{"n_kv_head": 4, "norm_eps": 1e-05, "positions": "rope", "rope_base": 10000.0, "grad_clip": 2.0, "schedule": "cos", "dataset": "wikipedia_en"}
Each number is 128 + 24 x the weight over its row's rms, rounded and kept within 0 to 255. Layers, rows and columns count from 0. Numbers have three digits each. The size before them is the row's rms in percent of the matrix's.

# layer 8 attention value, 512x512, rms 0.109, rows 440-494, columns 128-255
107:111076101155138130105088110145142076119092113135144121135111134134143136089124171071177114114141143131089130157084147131125138147161143092131121147087098123124131120108144108133097104118122137118134087104175123131106147091194154093136108105134131141156146156070093111139155162106122160117127048118127093143127121141161156130119144108156111095095147136125153112119114127140102133155127
110:120113159108154120151164113155103131162130115085130114106153128134098117117131106114173138123138101136165092114154127139125142120066109117133148109146112131091142129103118127106092151103156152111087123123114110161164096103135123127119107160148143139113088126116059133137111103114177137135102087127109160158145147155136104181140115128114153115091093121122130110115149142138149089176140
108:123126119128120124118140120180170114130139101155164125115085153130141086171138120137102119153176144097145094133124115105096161128166150132112121163101110126129153081150110116178176130148125156124129115088144166133115103123137122177154137138105118161091118111199095111106093124108141168139127103148115181116140126100096144130118144118137127132121116128121108131137117177144138128150121
111:096133121111153103113125122098113144095093106127143140155111096121122166131106107115138130124098089134139137139152149122140107159123149153135129115123129114115135129130115164088133118136152163139119090139142144156149131109171128161128136099128146153101144119116118164143136061079167081141133111115091177102136125111127117141126136133157134143134103142150117083144166169079121061111142
111:077130140081148155146140118114132115114148140147126158122134094096169106140146154114156142120105111139082154139130105132072131090148141099127132059086148158155133114128114162149118140124063130157139114093105105163121117140122120144109094129155113147110115097186123137143066121112093153108089152137151129135116081174099130113140108167148147159135115172138100156119165127129135147116126
109:105115091136129129120152113125123091124118116105134152110139163153149117148104096115130134146149067124108089151148105149126159137132104143174137119117110118095095099118109123117084133130086103135124109141118125068155130096104080121088107090116152149103110160149132138143144151112159108135114126134081121130190102092091145162125137144128101131123143129107085140098114166146121080130158
111:147137131099108122128151137098110147128157167101136184130116094096115102152153135166122133127099104165163152142155179122121156134113153122113112126172111111119144131113136105176131130114124154155142091140154137131137103150099168157155094140110145173097136167162131171117094115130113152164134161112105139135089137126123150070052080150151161110123138122150121154140155120128131159128148
110:172096171121148102123101085121150137136119133115134075112116108099146126123091159124153169115101171118153155110108179098098143141148108155188090109139137116141118132112109112118119125141096073123087114110135109147113151126136157123093135159135145148067150111150131131142101116098118149171100139126131139137063116146134135139090142177106158118144130117134107126107124112148099132115147
111:123110081169119090075074144152080118124101133159107135148137100145148151117113119134167171093099097133126178142128141139133093125090137146127092106152146130126099141085108117120103143140162163106128094112152134130166129121156147165127144101128129108110139137140064139130143098142148139125117115107102129158159109150173146134122153108115113074080138117153117085124111105099095107109121
109:140094096134178145139130129133109143153150134097124186157124089145153102104153158117101125117127126114128175135125141118174113147140113170158146120163107163109123087167143135118157091119142145103160128131151116131143113143142114131089120117144149143138148145145114117125156147102139153119142116157081089151169146127147108106170098127164140127133149150099114165125155111158158145128153
111:103089160146110152104108120153080145129154132136123129160150163153166110112103114131085129156135149162173120109107105120056123109086163144098156109140142127117165164135075156125115129135086096113113100157125145125140110148157147092107163133169114146112130122180156173137109100146110117175152119103129107100167138126139098080157116114111123115152107131092098108135113088122123105158108
105:080090101158127079097122141104133135121172131115141115145138152114145130121104146120108115156121146148172177180145148148084133123110141174107148139117158115129146150158102113120137174113124145131098118131130165105136142088091095138142144109128180140164148125115117133111136134128151139137085152136145142146112091146117115129119141147156130149169119125111109090087135171129132145124138
112:101117140094124157161165146140160150102115119151147135103174140114160136136079117128133054100097150118081083087137113129111144116113100113160135126138154107103120181151132150116124102132142097127096143153145133130121110105091147094107105127159156137150112134157140125104105118146085100077135075183134108127186149127140131123147134161126139092106124101091087135143131142163137144116068
106:120127147132122137128118104085117160135161130073096156130165186114085114140108140116125128127104189121112084156135137124134125095150144098150131140123129094107139144117127143136155118110129154131122120165106159102109097120137152145131129145087170120105083125144118128110158153119129162107119165125069124147123109144139114082164166137105107126082157124162103109121107124126149121144177
110:110152145079091108113099122093125175109144129108105116101115155125143113160085114076116151145110128115148128079167101114141153148155106183105124165130129135156110138138093121140119092158147113159141093116167147095110146130147137149145123122134117078101164094124129146110099122097130149128104138137157072146129153124144129130140085128156120177137155127150147133133116102121120143088130
110:168150086152104141083121119136153143110132193109077097119124148135166087119174119161177108123177166063144100106147116095090100116134108137089097145139161135092123141137092172119091119119147115159117114125136154146151127137116111137101135127159118084123159141117165157137094160097107116112112121158074104123158138096129136123122093147142138142148170135140082131110131107132131148161119
109:107150082140155100168112116152094170119113133127135114132128147120124145132149106120152132122156123136172103111130081155137137113131147176154140107100145134083117176134119158120135110115099125118150138088103154126102137118134137118114098071119134155145146136162150115140142139113112149159102108115188144145086108100143134133118098156163106164131109159137145140097155170173131134101130
113:133104134139112183137143113094158134156131130107104142117106102104114161109081113142156151103136146166145153126169119123094124136160121115125124145112134140150135161156138101129136110152132085130100120157092117125183105099139080110124135147091147087114152140129155123177145084184138141117149123120188144133120152147130125104095112165091127107130113096098108138117106131166145122154126
113:131119164153148126151105134107124079119123115123114122128086116104108133134143130150146085107129094126104148171103111120156084145159114106173100108167144129128133122108093145102118106115132142128105118099109145114098149114151130126196142134139149114114132132102105143094155153087120151142089144182094119153128135099159145136138146125135106125146085104098158121105143096122132136134121
114:099106119199130108167157149094128135172128126142175134154118085106114149130118120132122111120105086132117097152139145136102103151109137127081099113167167094140129116068163124082096136135122132111104157128164169102069156120124123124120126133148137096092178117134112144108117104131109165134116121122131113126137160158138156115152106111158087160112104125151143137104098100159153079128087
109:126133178136124106155114083158161135146129162141181123140137125115132113150132197136158156113132156115112111132123089152138148134113103095142117140133105138097150094142119145106107084133105153148085131090135147106154145154119132089158159166137110114128150125183143138144116105172188086102133124117115143097111103111105124132152113136141117116099124124121115138140131087153100119066141
106:137127119135129110101154109089145059136086122100131128125109132127087112107095088138179103124168116119106135137148123124131142137157172155167161111149115084115107094088108108159136140155123129108140103096139107115128144080129116159133146172110089124108105112157144124147094084131154129099104073127160132135124131125110143106159130118155138124118076134149140126109156127121174119135110
112:106178103088140113171134149135154138140142144130114150140132174101145189152082093139131128125149105163142157125140068095086134169144107139135122088128144117143104140109112174114118137122106137114135136134162127118132105109108170126134146149128110143167175103178130103134130106108128116129103051104107117098146118134141135153124125104103134119136153146069140120122122088119137144150128
105:127131140159120102133139103104126101134094120183146093146123108117123098110091085116160141119117111128131141114121122140105157137109128121113137169083088109114139126133128116116085100134090116132150090124084093201140129122151093114119110138109176104132127123164138138100132096074098120162182108158133172143142144117161142082125123124144147155105124146115154102101137133096148110117112
113:107107139113107131125122142131116148103174167104146138126133140143130143127126132142095148079147108118069117141122146150106128127142158144075063111162144110111093110176162113132127131165161166104120080114126165115102118134133115142091143124124094117132141112104151164076121089105153154150149081110146152086149128206146097148099108096152148143156119125112176143110074121149147140103112
113:175165114154158132152150093140101127110129102152130186131144097099119107095148117136075109130117179163130149134128083151126129128135116151143120089095190097143190141143133100111130134139138118144088158053130168070152140111114151108128064111120094154113123122108139110129128138085149129075158137107095130101124138124141190135144112140085131088146142157114130098132116123145096116157124
113:194122159104138110097131130124102103130097135104095153128109140128108129133102141127132142116099172122137147126160159121146145116154118160124125133177102162129119121122110115104111139168108134165140114140131119154112100163115124139145152140131114155133130142117146160111130117105143180145149154152140141110193144116108105065103136116141103106178157093130137141136073128130131145103145
110:123146211116105133144135116124131106116095129142132109164139104140126129095097143172105155131105107142084115146106138090121147138132123133168155105132122122118100074140128141072140117151101105145125174117086165114144126132101136137122113136115167080166153125096120118115119154096136143128161130081131145130132186117138113098155132183158105108168148153168128133133129111149082120138114
112:149116124127124130149159113112133103137132128140124154149148096109134122099124125111148142129113157204134138123146112104171113105114078115144145139105123135147178151147125123150103140112133116074125123118096174121155072149113169164172130087091155126109113105129103140114166143140116132121130168141118105127133122099131117074077099118105097131139133110094097124105122114127108123146164
114:163102128178114141156134086154123168126155095135141091096113127108167176127149101137099119159116072138179115110130129156146141122132118087135127069158139095124143119149088176143116165098174170104086142094169119119117147118108117136097110137100114081087155104148111111087138138112153122135111110099117157125121115109113089108156092113120138097119135110117076127113153149136125116131126
109:139130112140104129143170147149136140168142102126110136123160138149093084102122105156115168123118144159143127135102105111151131088140131159107122117124139156129125129116106134082091126126146143088179110133123113126104115124129121098127121176142083116060126113152110152141127091146101161133074151162115161124105114140125113093159113119113117174104130129124135106155114170122135119132124
113:132140107118100111126161096129118096123122126108144155146120117178114115107139133136101096140120162126124167138113123147147153148117169129130117113105164093081121178121114119117111097132120139111135144073098138113134103138146173109099184139134164128124160111118127064134107105111115167144099152178107132106144096111158173123162098159135107121123116149167132142111130111106134108087128
108:078124104145114169104156130142131140134134149112127098122149119144163135105123122115123146125131120198121181155136154092098136111137146148169121110137073135093142129140129096158137124116144147134129148100112140106124110120151155109090136110132097144115118093157131102146122159143124166131150119136171086132139120130110136128118138116135110162117098128136088122104092128155118133100079
110:082152113091127092080150089144157117157129127137122095131100132134126122052103150116107103108057063135110116112069102156125096095086073094093115153114099105104126079085114130139146115139125135122130123144155142112155142172155192133103130182101134161142065153169126087120145099150082176132173092127147117124120119154141132145159144156124144085157144180140147126124140087107162121133104
111:105095132151146157140109112123076135144078176094123130069112114116103099121094138119139146199139084072165154117130125155133080111190141151114162129104114128140118110086151140122157115106136133152094162117124141106197186146092160183104133136144127181164156102155114106127138107103100142159101134126111086132145123116130098074130134147096133151095145121137133098118121109120109099129131
108:110106152055152116162092110075114138132140112137128106091122115128102141102136136126107158133136168135129152121152143129162138128113096155122141078159143112185126114145114159143137160115124130118183127148147161128123109109156148102139144139113136156119141102121137136088089125120079154083133150101139126106107104099138146123091100156189121125135105077117136135113135124089113131111118
108:162149152148184134140143131112086099127100137118149156118168084149151110134099137160112097115158159120116137115141140123143113177145110109159161118142123128103135124146113087112124157144077145063138152129132131137155134155155119124089152135155144137107099113144124154147114144148164122157134184153117119091129110102138174146181139132142154141099085123107128090111110149142115140143136
109:120107124117177166117122133140158131129162123146133154143172123154115140101121156107114107111112148068168095120127163136114157169101128159115152107123122168090152168121133126102160071092169143141148058136145131136154165114115152123122133081130188116078100076173134146160121124083124124115150147112160129117135155150071108137134062092132155088135166137119138103147151109116153143135120
112:107161150138125131171163122129100154119133173078114142075111145160165147089136122067106108103096087110095191111125137106124146125129168111115117107109127156114128148086125147142152134161098142115124126145104115145127093099118099145126127119163094070156128140164097172119043189162141164150174151080096156096122137158142139142152106128148129113135159130175166130133121185157148130084141
107:124158154114115117103115134138114068111113125135105141098116146161101093161060149098138108090146127120150091142136122102135152089149143115117127105072143100098121162140129156113163093124162162154094131129104128068109156141129124095151132142120113152106138129117124085125132155172122131105142130090150150111145133159190138133112121158106145099148104125136157133126129132100126069081113
113:114073098165136150157110092125159140104120105117138102101085145133105123144116119177090090126087127118124136146118182093121128138147133110069142098140118075125151141140150154117176137159150146116129107114123145122144127113168142153134114117141140164141132111142126148136148184123166125151085121138126109148120111117134134106144119132096155121197157130129099160133140043135131135124130
110:116108132137110092146117147112155150145143136104084100069138161129127128131150126143133127115140110098140135126136118138145142118126108146144130159098128145110141119097126094097139099158127123111102065112147083132115092133134148134149180078153143125121131140129127124127122092133106136132135129115136161137100093104119119090137081194132121126142095088130117100165144154154112085105136
109:108081139124112126102144146091118186109116149158134107109146170132145086117158123134127139097074089130112132141095119093118150132142146134110108155127118109125128106110080100123097108141145189139127118113148145119159154121096151143134143139123158141120157118115133127143133146120108131148139158118127162123150105150160133170142106162118113127147149167132142162130112106080103135125153
112:139148108113158154089134128077144120114120115116086139144136081139133123146141133100149099126111179157112121098091076102143118110150158143130159107180109115123107082148115149083096134124094132127096111079109129141132134127128118137105145142129082111132152162118131112103134152112148124115129123159091123127097108152137110127171104094117139169124147170169135162115099145137151148138149
108:140105150133117129119128106126130157131114175135112136121131123060121084155161116118161103126123147112135181164110179076113088094106077100151107117056107085124101110115102162113082098132131125147121117162132134137125109132148124113136137122121109172159147160138081122123136148130106152142121106152141127109140152115116079143149075129153122096118106120096136120136138150145156119113078
111:089122161174145155115134101115150111138156133130138113159114104157122134146163094149150168191110131116106087121106149147169150139131132099136109097159140112115126106137112123141112153132143084126119100149092138116138161123119157133116151154146095134148143145138164124095096172116138129118151127138149212150146139130128154126131132142133085114109150110172118117089095122105113115105096
109:094178151144109133141117120078113121119148138116123114097156111102130148090131112191108186130102131133112132105093145134099139137130115136095104153114096164145135174131148133134144166116116128142115175186141125165121162142136111105145140160165111085145101114136131132120171131179139187119139177156108107123140114116136122091125120105109101132135141127094120138152131113122087143162155
111:144126133145101133129155135128131157130122136135120126125088134150109113113102142122143094091117125143136086120136123107126128107154121192096140127134147127120140110131156092118135136117126152089139129122093129138121117141143123077152112168132133108110120125131139121115108123157104107142130136109131115136132134120099122152148129111159109143157141153160135120123130115090133106134164
113:146150134113126140167151108133125128152099075148170119083101080108123124170131115101137108138179117139079067100109115102134151140120168134152133117125103163098129118133148173094157114126135099083108117122105108140116156146126105097081110091113101089099118107128094148153114127148151135131117150120120152083115117136125139141117139167099164121115083121075133159118108153084122135188092
111:129150129163102156139137113153157115117113146157114162169121132095132123137111134101115128114084123151085113166151149104122124140147120140111134087098150109153086130064122134078171132131132144132127085117153119127153126175137156114109137132095121119113119158144099148096116094147164123114130158151164087102081121088138141087113105092084122151154134135136159123126095120152140130110167
111:166123124105141083129112136134111109118132122101133144141152180112156134129113139114148096113106157121079170120095159141172135152165091121132158121134151128128140147109090130115090105138108110113150169159119124129097148129097156152136123137165132142111108119148103098120107155144151085118147118143090136124156141087134085152096116140094123117135119120156152137103143144119097161127126
112:105138156087116157110131147173146128130112116079159133116132150089160116123153135110113119111135175131153132106103181121146128124173174106113126123098137147198142105159151113108174164088102101169135109088153132135098125102123129135193148109127168135126165125152092155102119119105091108093120138106129172109158106167112119135192117121139158113123105137149120166104135124108158168128143
111:122138066131110137135127117123155153124138131152122123143122108152160126100109137135110119167127146146123087110116128142094168088161125160130110128080139150116130120141134125145118098118126129107143127167145120148113108132144121148136152113136131148105150131153121144120096160137114160160078100156123109130139133122123148133143104121097150132088101116119113130103164107201183164110120
113:102099128139164132113152108147127134100153163139138120107159110111125131134135100122120172143120122102138175127149130124119110124094155077145135187170160167103117113136097149116101075126141099100147166144110130128142120165111121124156130117099096122092135106152129072124070107148153122158152112111142093116169107131123151118104115096139138141145133147147124110124104113153168108074122
114:110154157134119109137114108148132101134150122102130161181120124087152110084121147098132141109182110094180147111095128113137148120079122090128155158180124128146115135093117105097105131130167162083121172129101161147097129108152115123109095147121149121108156118082096097103103170140145114153102124145134164152142136149151137136082093106109115117156152144110127106142134113132148129079114
# layer 8 attention output (transposed), 512x512, rms 0.0998, rows 440-493, columns 128-255
107:133104160128137077110140128131125112166121107122120103115162109115121133143105125142084172116148159165129144115135125131084090127130144101118137075158107143136117106130185148121134137127101097115150147154145175124129133142076111177172138103149118116119145150144137114145117081124137133131094142084113138123122099143106141125117119112136089127107121149176103105112120156162166149154132
110:117116136155120122158152126111140127091136148139082160134118140122125092138098125128145108119172164137107126152147153115120136140173139141126102109139117115111117123129188126175145143126093136121136089101114143144107139139130089153183097141096096117108146105109144150141131130132138110163169153144111077158138081118157160152107104119109086089097178145101123108153159102086126108095120
107:108120135114169122097137130151113168088134121116106096171148118123153142122132139128129084127127149124137173121119151102099130128166101118135148107128130155111121142146121115117129115125148129145141130112134120133119114119103133121088124145122137155135155103106150160140148138141113102132162124093130181113136114126158131105198092112139038115109168156137148135116107112093144182106144
110:192111092138161116107176112150115150117097152136129132185173152147100133132114145168144121132133114105136143128150110145211152129160145093120093108150149120116130143142147107141118098125116103088100125141161143123119088146134119085150176147166136137106112115132094145125099159133140179147099150143137110141131131134117124114132108130168149142132134130157128140162099127132072175136116
110:161133139079160112127100123127104123141137037100110076134121131138120129157145098150116099127168126127135126165104095106102124077109158138124141105096107124155161123108118097110126134131128109108151113164126135180134121154107131129082097135125136106113137140075120125149150107170122113144165142093155147149106128110157114137126178114101161102163135127119141104101111129112122131145126
110:162141108158110139150111138125124138168163142151103091105146160084119101117105158142142131138169094132111133143101152102143114133132122217128090138089126101155142162115098113128129115141120155105081182129144087136104151100130135176171145157142154121142092152157113135138130146086131149146149094147090139133139110093119143131109132117108085116131087120148134117105137115111105170076119
108:176137126125148130106127128150144125158117143114164103119081128148109109133098068123122126155133144131138123147128078155191142157105139081139131099138157161099127149115127134147136092151149123126145151148088119172117140095087077093136129126109121108114117103061125110131108134129136161144130115203146118082146125130153076122173114172162120115173141117145100115102153153149157162149088
110:139148148124115169113131130146112149133135124163146126132145127121158122118154132176155109127137132126142130143147113173124128125119139143116139121147097128122136145154077171099119129123124137156124127148143154123164126122159135094141092106149121150157103146154134129150149187122137118157151111145149195087134175171080126132119093151122070128160118105149124139139129122140135118111121
110:089161150149116121140137123132154081104113112139190105179127114139150102129157132117146133088123098150133155126160112110129119141115073166085166125094130095099081128091092095130143134107100105066088161065165151146160142134120126186138098137116115083103128147097145107112103120157175136126095088084085115135122166105163123145129118131143154132124125143127100111115120154137171171140101
108:135118141106145087142134119125163118163127101135123100153129109103116125130140134109133101165187134140166124143147178136103157160170107126084133094153139147116157139121131141084143152120099087145113118144096132153129082111176131119172159112113130140105122127124103149131125115116117142115130123128101174165134155136136107159128133129107104141126112136107180131126136122155150130168091
108:141134092162109091144139149096104177093131174089143147107120124083154140078196169120165121128101112112156100132044142109177136115146137126151126145164124115116104115152110142097109170130120153143123147171126115139137083166150155099173050150127135121123112141157111139115110152160137176108098120135140124102136139105096131096154096117111167153148156170115139069141136099097151152066134
106:121098125129161157162163109170132087099126136166123101096108141132130092106184112144138128139127113143108141158121128154139126100132121159111107139117093091145088134103160118160133126135076161125160158123119131128126153140120148118126138129096121185099117145102109115094105148143135161110113114119085169109077150102127149067103114128142106100122100168128118139141135129092148155133120
109:103158126095170160101152137151116132127107141154153124121089108122159071103085108121147139118147141145118123127155080142120135097140125067108102182132134139119198103150167137094110150103112124139166124087152135129105133136101143135137107166150136107140132129140095128144113150156110103111158132134098109141129113104131166150169124113144091115159129146105073103104102122119121147096117
104:150095137109141117169140176109128121137116111123126131118109135096168132130153122090123129108143119135144176135127079115128159119128123066132173091127113136171158057157148136138145150127085162157114102127080124088154109106133145152126110115161128134108117139166121101107117138114108126137113108189092120135129161136103120132104089126108161150129193095116129105163111099162113114106097
111:105098160118156110126138088075101154101105153113145171135088142127115106103149122120076150126187106133114140084128123093192155138112155116072130081134132129140124126105124105095149175131146156094147113153159133129106128190091151108147158121115168122111130119117115135098070144128142126104113181117096126128108149140127161125126165124101125105131159114113127129111123142119137168128134
109:128148118116149113167136133117150122128169062105142196106145153143120185127072127145150125148177133156104093136102144130122112078126130144131136132099111110126156103156111134130137140127152126150090210180139134132149125130138152122173094130127117103152165094068147130105137125143114121131138115112128160119120120143089110095134146135146083132102124133096136144114156138126145161132087
112:125124139140131136132133111111131119194124156138122111133096159159132088116081104148110142128133116126139115176152091138108130096107118128090115180107109077093145126124136121096090130140099151151126093162120151103135103129115115144170131131126127120117128164108115123113127165080126099152100109099110142116096097116150126094119145133174110095114102091135150115148113135143135126158121
110:163153133116122165132122142151122115148113115097143175113166095124135187112153097101108132179101140115114104138113123144119120127148113150111156189101129098143142126131089114197114118163099096097157124110132139121047125162147137127141117103129115154140106166162132121135122139071097114151096119174131121166119172139145145159114139141142116119109074136129140126148110148142124101112133
114:104144101137091107077151119164107140152131112112129140159095120112125106108082108121102123152117104120137116140118143132151156157097163165115156113112131117169133110170089185165162107132130083137105154103141091124146120116133069134113125149147089130134113159150150108097137129145093097118170108143146117108121113096117129132117118105152164136080138110145104131103143086118140163168129
114:126167119097119151138139118159116179076175174092148119144147134142143127121178111131122102159138194122096158164092136135138131115104069099162126112144159145109131131102081120126174096112115136182127117073160134159143153123131115105147110145135107146124100153169129134143116128119127138117155111111116096089135106098169099111152123166139124125153130109126125086136147113092153139115156
110:129118111128121161097168119124137150162104109122157128114135102133098096134150132119097119116124102128149118111120133094112126160078115139128115109072148166145123108119112108139100125120159149131085142131139173140104158155136136099138118151120118160140103127135118116144140123147118117135127091167135129123157143101164113166157124104124112157127107168127104123106124126099161123157120
105:093147122122136126127085128107146162132113087114140121092110107141129080168168103104120155115124086149115108132132106070101146152159140131155138120129187140128139071112138126150119125124158114128091140116071156122104159147142120148115113104149108152143102155158168153128146089161187112149168109132104140113109156110120105111142154133148056119175093119149109106134111118129151135139155
111:098124134132136150141116108108130165088127128135120113202085105153113126167131161097085112145155173143124117127137148143119110119096125134079161111052125128103141155150150146099133133144123162165085152124124125103118120165156121132134133132118124099133109162131154132117110115125102125109127115135123169131139072093116110130103136132136145140143163154136147123101135063154105050145116
108:098145134109154073122122118136100113121124181094114116068158152153138144130142150129086135123127093123085149115140118152119113172175106112147178088095156118109127121094136134144140141156181141141135143123110150111160116117135155058143133153136103157161119156124113141086120157119143137106101121162133117171133126142108134113110119088146099154156147163122106110111100136168119129158128
110:139097097135122145130132075158127127160119115151134138134118123095140122119098114102191113128133157102137161159168112146096122164122107136107163136127112144118116118146115111136175178117147137110143159163135090101118122162112125132072122138116125114134128147135105145126129142152134118112080144108166151144131158089159118114146171096138107128140161134132160067151153096156134136083135
114:149167113102129083154146130164137143151115211138113105126091089063105101104112134136147159127115152158138133124106157135104127139150142109111141172140111121135166109171123174138140090150166118109117120146146100104132108155123102109141171121118091124131146166093172138138140146153145159125079115080171154130128123132152115164148167149120114112163117133133118090124095117098121156152140
113:112120098154133154174105138132139075096150145124135183105137137142119134104114087120097134139067144144119139116124137107145150130107142143131119161153119133086154133113132144131146132114183148111154098116077129156125084111116123137137122103155133128108181113158100129136131116151110138144104112104174121143159160127177124117133114122078142125113066128110117124126134099135121149140129
109:146115168059144157101153126122153171156144149118148125113157153148123118126161086086116152081111159100122155145131146112131154178143155109111121164178116108111108154113150108131130129143169133185109118144135109130144176111162179118086188144149171152142169102102154108141108118115071131168156128130081104135115090154076125123126104154129134117150128102152141169145115148205160075098110
112:154147132136134126107096125140135118159148087123096143106158147122162142131131162141135094171113104139127125122117135133110134116165101134101157127131133157125119131104125132110128103147124128175132132106140112130096132166106110112151116100153142145150116134075116113121083142092124128111083137098142131115134112091152118138145117139129182127089132052146094146183101127116089119125151
113:112099171130098141141139121177119162148113157150054169126115133125110134130111159134171130104143149108142127133091150120129114109121125157147138131127159120116128106115104152130123148132146069134118114093128186171120136139144104086114119120166111099112105142090136130103099094151142119150108155160177170139110126147115167076110159103161153156133154140090154143114129103137151149131132
108:117153108100098134148127120181108114165140118129137127119101109104132129144133141124092157136133167118124099162158136137122136141146139144117135164124136119120107107114151105130100170089125136105138154113110158100125142093136081119115143126120141106078150118124070140145146173142138146136133107141110131101099133109115110080119203127134141090138145150113116114109142181156153128089097
112:115106109114170153107133139096150142141115119155194123135112173111185156128166141123177133118136135128116133154166133138124100132131110116141141119141159084079103095127138127116133119148152103096132141166154093078141132116131110113119151083143113126103158151129148144148141121165160115116157075095064113063124127132144139089133117128129118149133119156104122149124092169099158109115137
109:157152099154157069145090119132101137121137133089153146119129119108135142108105121128154141121110118152104151096088094138135167168091093135071114147135094089098166149132128121090128109100166163111148119137142132170150117164147119112104154153108124163146119132159132153131108127112118119114114109102074119064143087114135160138132124117135100112157144096125134085111175108128144144131152
109:122133088143139093139139124098121153135076139148119125118130144124181107163168131128161154153139112150118156134199141135126101091184165129102114125146130155115077148144152169082138128126107122124151161120087112103166116059140154142091133114100072107179131068172179097106149198097118143128110124162139115120122135141146101132147103148120147151099122114127127081113104179135150160118142
109:134130124106119109122149127139123116125159127127089143178167144159141166113121109114087127137136137091118153121144098127143145150136138130155090165119176125109148058148147119144139125126120105127125106151157107108054121168146126117130106131115082089141137146085170133111115092137160153149120113120092132117125121162077123172151132120137116141145078170140110143131152139118122097137115
111:136145106154151095176153139134094171097113146143121130125095151171115110096123114142115164103095113133153133131149103134105178136133145171133151125125094110144154146191103127090100137156145127121141146143134145144157139093111147101132118128131126152147106167152116144107118134091122163138150127146114104137115135100079081143120136082091151126146129122123139099130087147176149153162095
106:156109099150103087111156093125082128139105162093135115139110137086122142134087120116108120117130116128166106143110124140121110130219106145150103085101155114114118129080079168163149150131129097127129127092097156122062140153143122128123119117111132150173115172109089091124148121108120110110126120144105120178115136125134097124119185114108119144106115069131135105150131111152146127071129
109:111137123123118135120148122132117040117132114122160135116109135140155123128163133138167154096085124120141146125153140107137141115107098121156077123103104124129128120132113153149139144107155091136099113150108116136126150152081106143123197117178129164150129179166139143102097107143194109145134128089128153119132167090132122150084139169135108129140134110120169092169126091138150109095119
112:152076116122161137117166127121114144122160161096125103168123132149116135130141121152124133158141147129172106171142054104102131142094162097112126145089119086145094101126114169148102087143108136134145102084103179147151169132139148105124148143129186089145070110164096130122138141172129115156112116111112078166191180100118149134150107142111115099143128131109110126157126154113160120152153
107:117117162149102126095107150086123090139114169122162139109137156098089102136104123114112124124144103128153113121112125104108102104134124154112130158123128135140133132165147122123120144153139158139157109123167140096118112142120140157119109143092121117132094129124148123134146093118139112137101098179104107121123085121077165111111133134206095079087164129120134153178145105114136134119100
111:099132147147121131150144157104123110163113148147108128156140149107153144170110146146138145173127106175099129139205112138151131115143126126207161164108065142107088119154142076132121130131108129150139157144116099133084106148137136120123187154129110160096136128144116137152152148139123166096118148088118107125135129108115072140131155123087148123177145098120115127138152170122142115169098
109:147110112191101118112126135107145166128130129118142166139103144119122117116146112132104121133123111170138106172199175118105158088162139176106177065109079131103179122117121116127135178148157122115125106113079140156116104133108106148155135101125161076153153150125107158138112107107085134100104140139095136152118122139143112138123122149138090106168134177098128124145103077086130122140107
108:144130119169110153129083152089145107142115089146145097127114113117155118095118098122119155155154112127104146116146108116124125104100134192155125118121153150094133125147114168107108116134151153144113110094123116142104112121116129122074129109101109132129148133146127137135131119150116114119100111145144170070148170141140079146126116171115092094126107138129146139141093114178147144087142
110:177131130128143142144133121092124108122136113102093142148168157122108110164160128088147117136108106114144143124173145086081120119095186125146113142137142151110099103101128146125167149115168113147137138166145101107146130103108133107142169116127137123138140161138126108092155163162138150144090141134144083137118105113120167097162084143102110140095118122106088119103142128127131112111144
107:131102114100128167098179131125119137101136133145068075103175133149140135119174140113155107152107154142162132110171147152114146078196089140128115173176150113108145135163063134141105140121123129096074116139132144105150102133127117105129117150093116111124107088110165133150095108102127119134135120176166141137163122133108200206170127112105141131132161142144147144131141100162066139131105
108:134122129124130136121139122151141135147131159181105080132143130145066082120138132151118136104146089102168133134128100163119128177107124105104107128081119152148099111096125101101142107098113159087126166128143143143141156114133133135095131140146138117147109092146178111168139135107078133151163122116113117135125133111140118166102180114093104107183142141129106072115100152127148141107131
106:097130090105127103125139148091132158112100151163150093138143161137086184122109114144084141123161146140119116132092175112093106102108159115122157149142102134119139132129132161175149128117088108115122146130127094082131124090154140132112121122095147081153084116115126107130142118115142105147133138093136143149145161144135061122121148141133145073122155100112119104100139144133147108117169
111:141126135117115129168149122129130064172138173109145105143212124116094146162129131121157085124134107077130113106132151112132123126103176097124116123161111119107107155098145094083116101135120139139122131102096137195103135140145126149122105100128084152121105113115182126131133132154116137090100151118121084122134151146127130118154115175143179080080131146121108152154125086129145159124130
113:132144165133165098132115118165111127119124148098103119119148131143089153140090136129126125122123148105127127096084098079146101143163094108135111127158136136124164136180154133108131106097058126111112113133148153113086180158122139137098133108127131102146112121163152119147155135131112177156143129179145130100137063113133133088096176107120111151120124110119131077154116120156137147138120
111:144153098098110120178114152131146149136121101096196100119111146139152125090130117155111141115078118109154167116132126144171115169164093153108086102174143111103148066133146116126114107139117123164110129129107141142113127115112132140120102145154115120119156102116136121118133148154115111144111134095095103129143130179118118140092115161112154142133118160123117095099127117179125117141169
108:117143140138170145100155134152139156146151114133124143125070134165114066128098165125143115106141183150113154105163167153186128125159123147154122158140096106154109120142124166118149084144122148160155135098126126105185117158084138132150098149120148187121141069124089112137117131141117110145134124160105118128141110119156115166126150112160127118174134104154137115155148088099108114107131
110:134133141127117137122129124096087127118109181169124129119112129115106164138177127092076135103145186143147110129135122134153109081143135067115126127133142109084155118153127092144147136120162131144170130154117152130179185146139168091138108122141088183113105113118094150119112086120135160105083162143169115097153156123099112136167159116126101150121130137158113091099140123148107082097122
109:142156159105135151126146109139129118128092147100128100091141132149128150121137157119150128098085098132105151120134110145154101096164150122103131085155109161134144095078132145133131183106135147148149185126131148077136117171143157179153130108112156158134136133152164161097109102099099135129136135142125103108137101104114106105102070125142100156119206119094120189154133117124123082110138
109:120116128190111118145098107106115136131158147117103135143138163098116128134155136102135137162100124122119148081080106170074113124128134137109074118106118127073147069142139134157110144099146155140133125137178143187127174112109110143094143152112155116127140101112148119140097135124206131141128114133099146121139134152143119126133107179148137094127115161167129160117116108179122137175133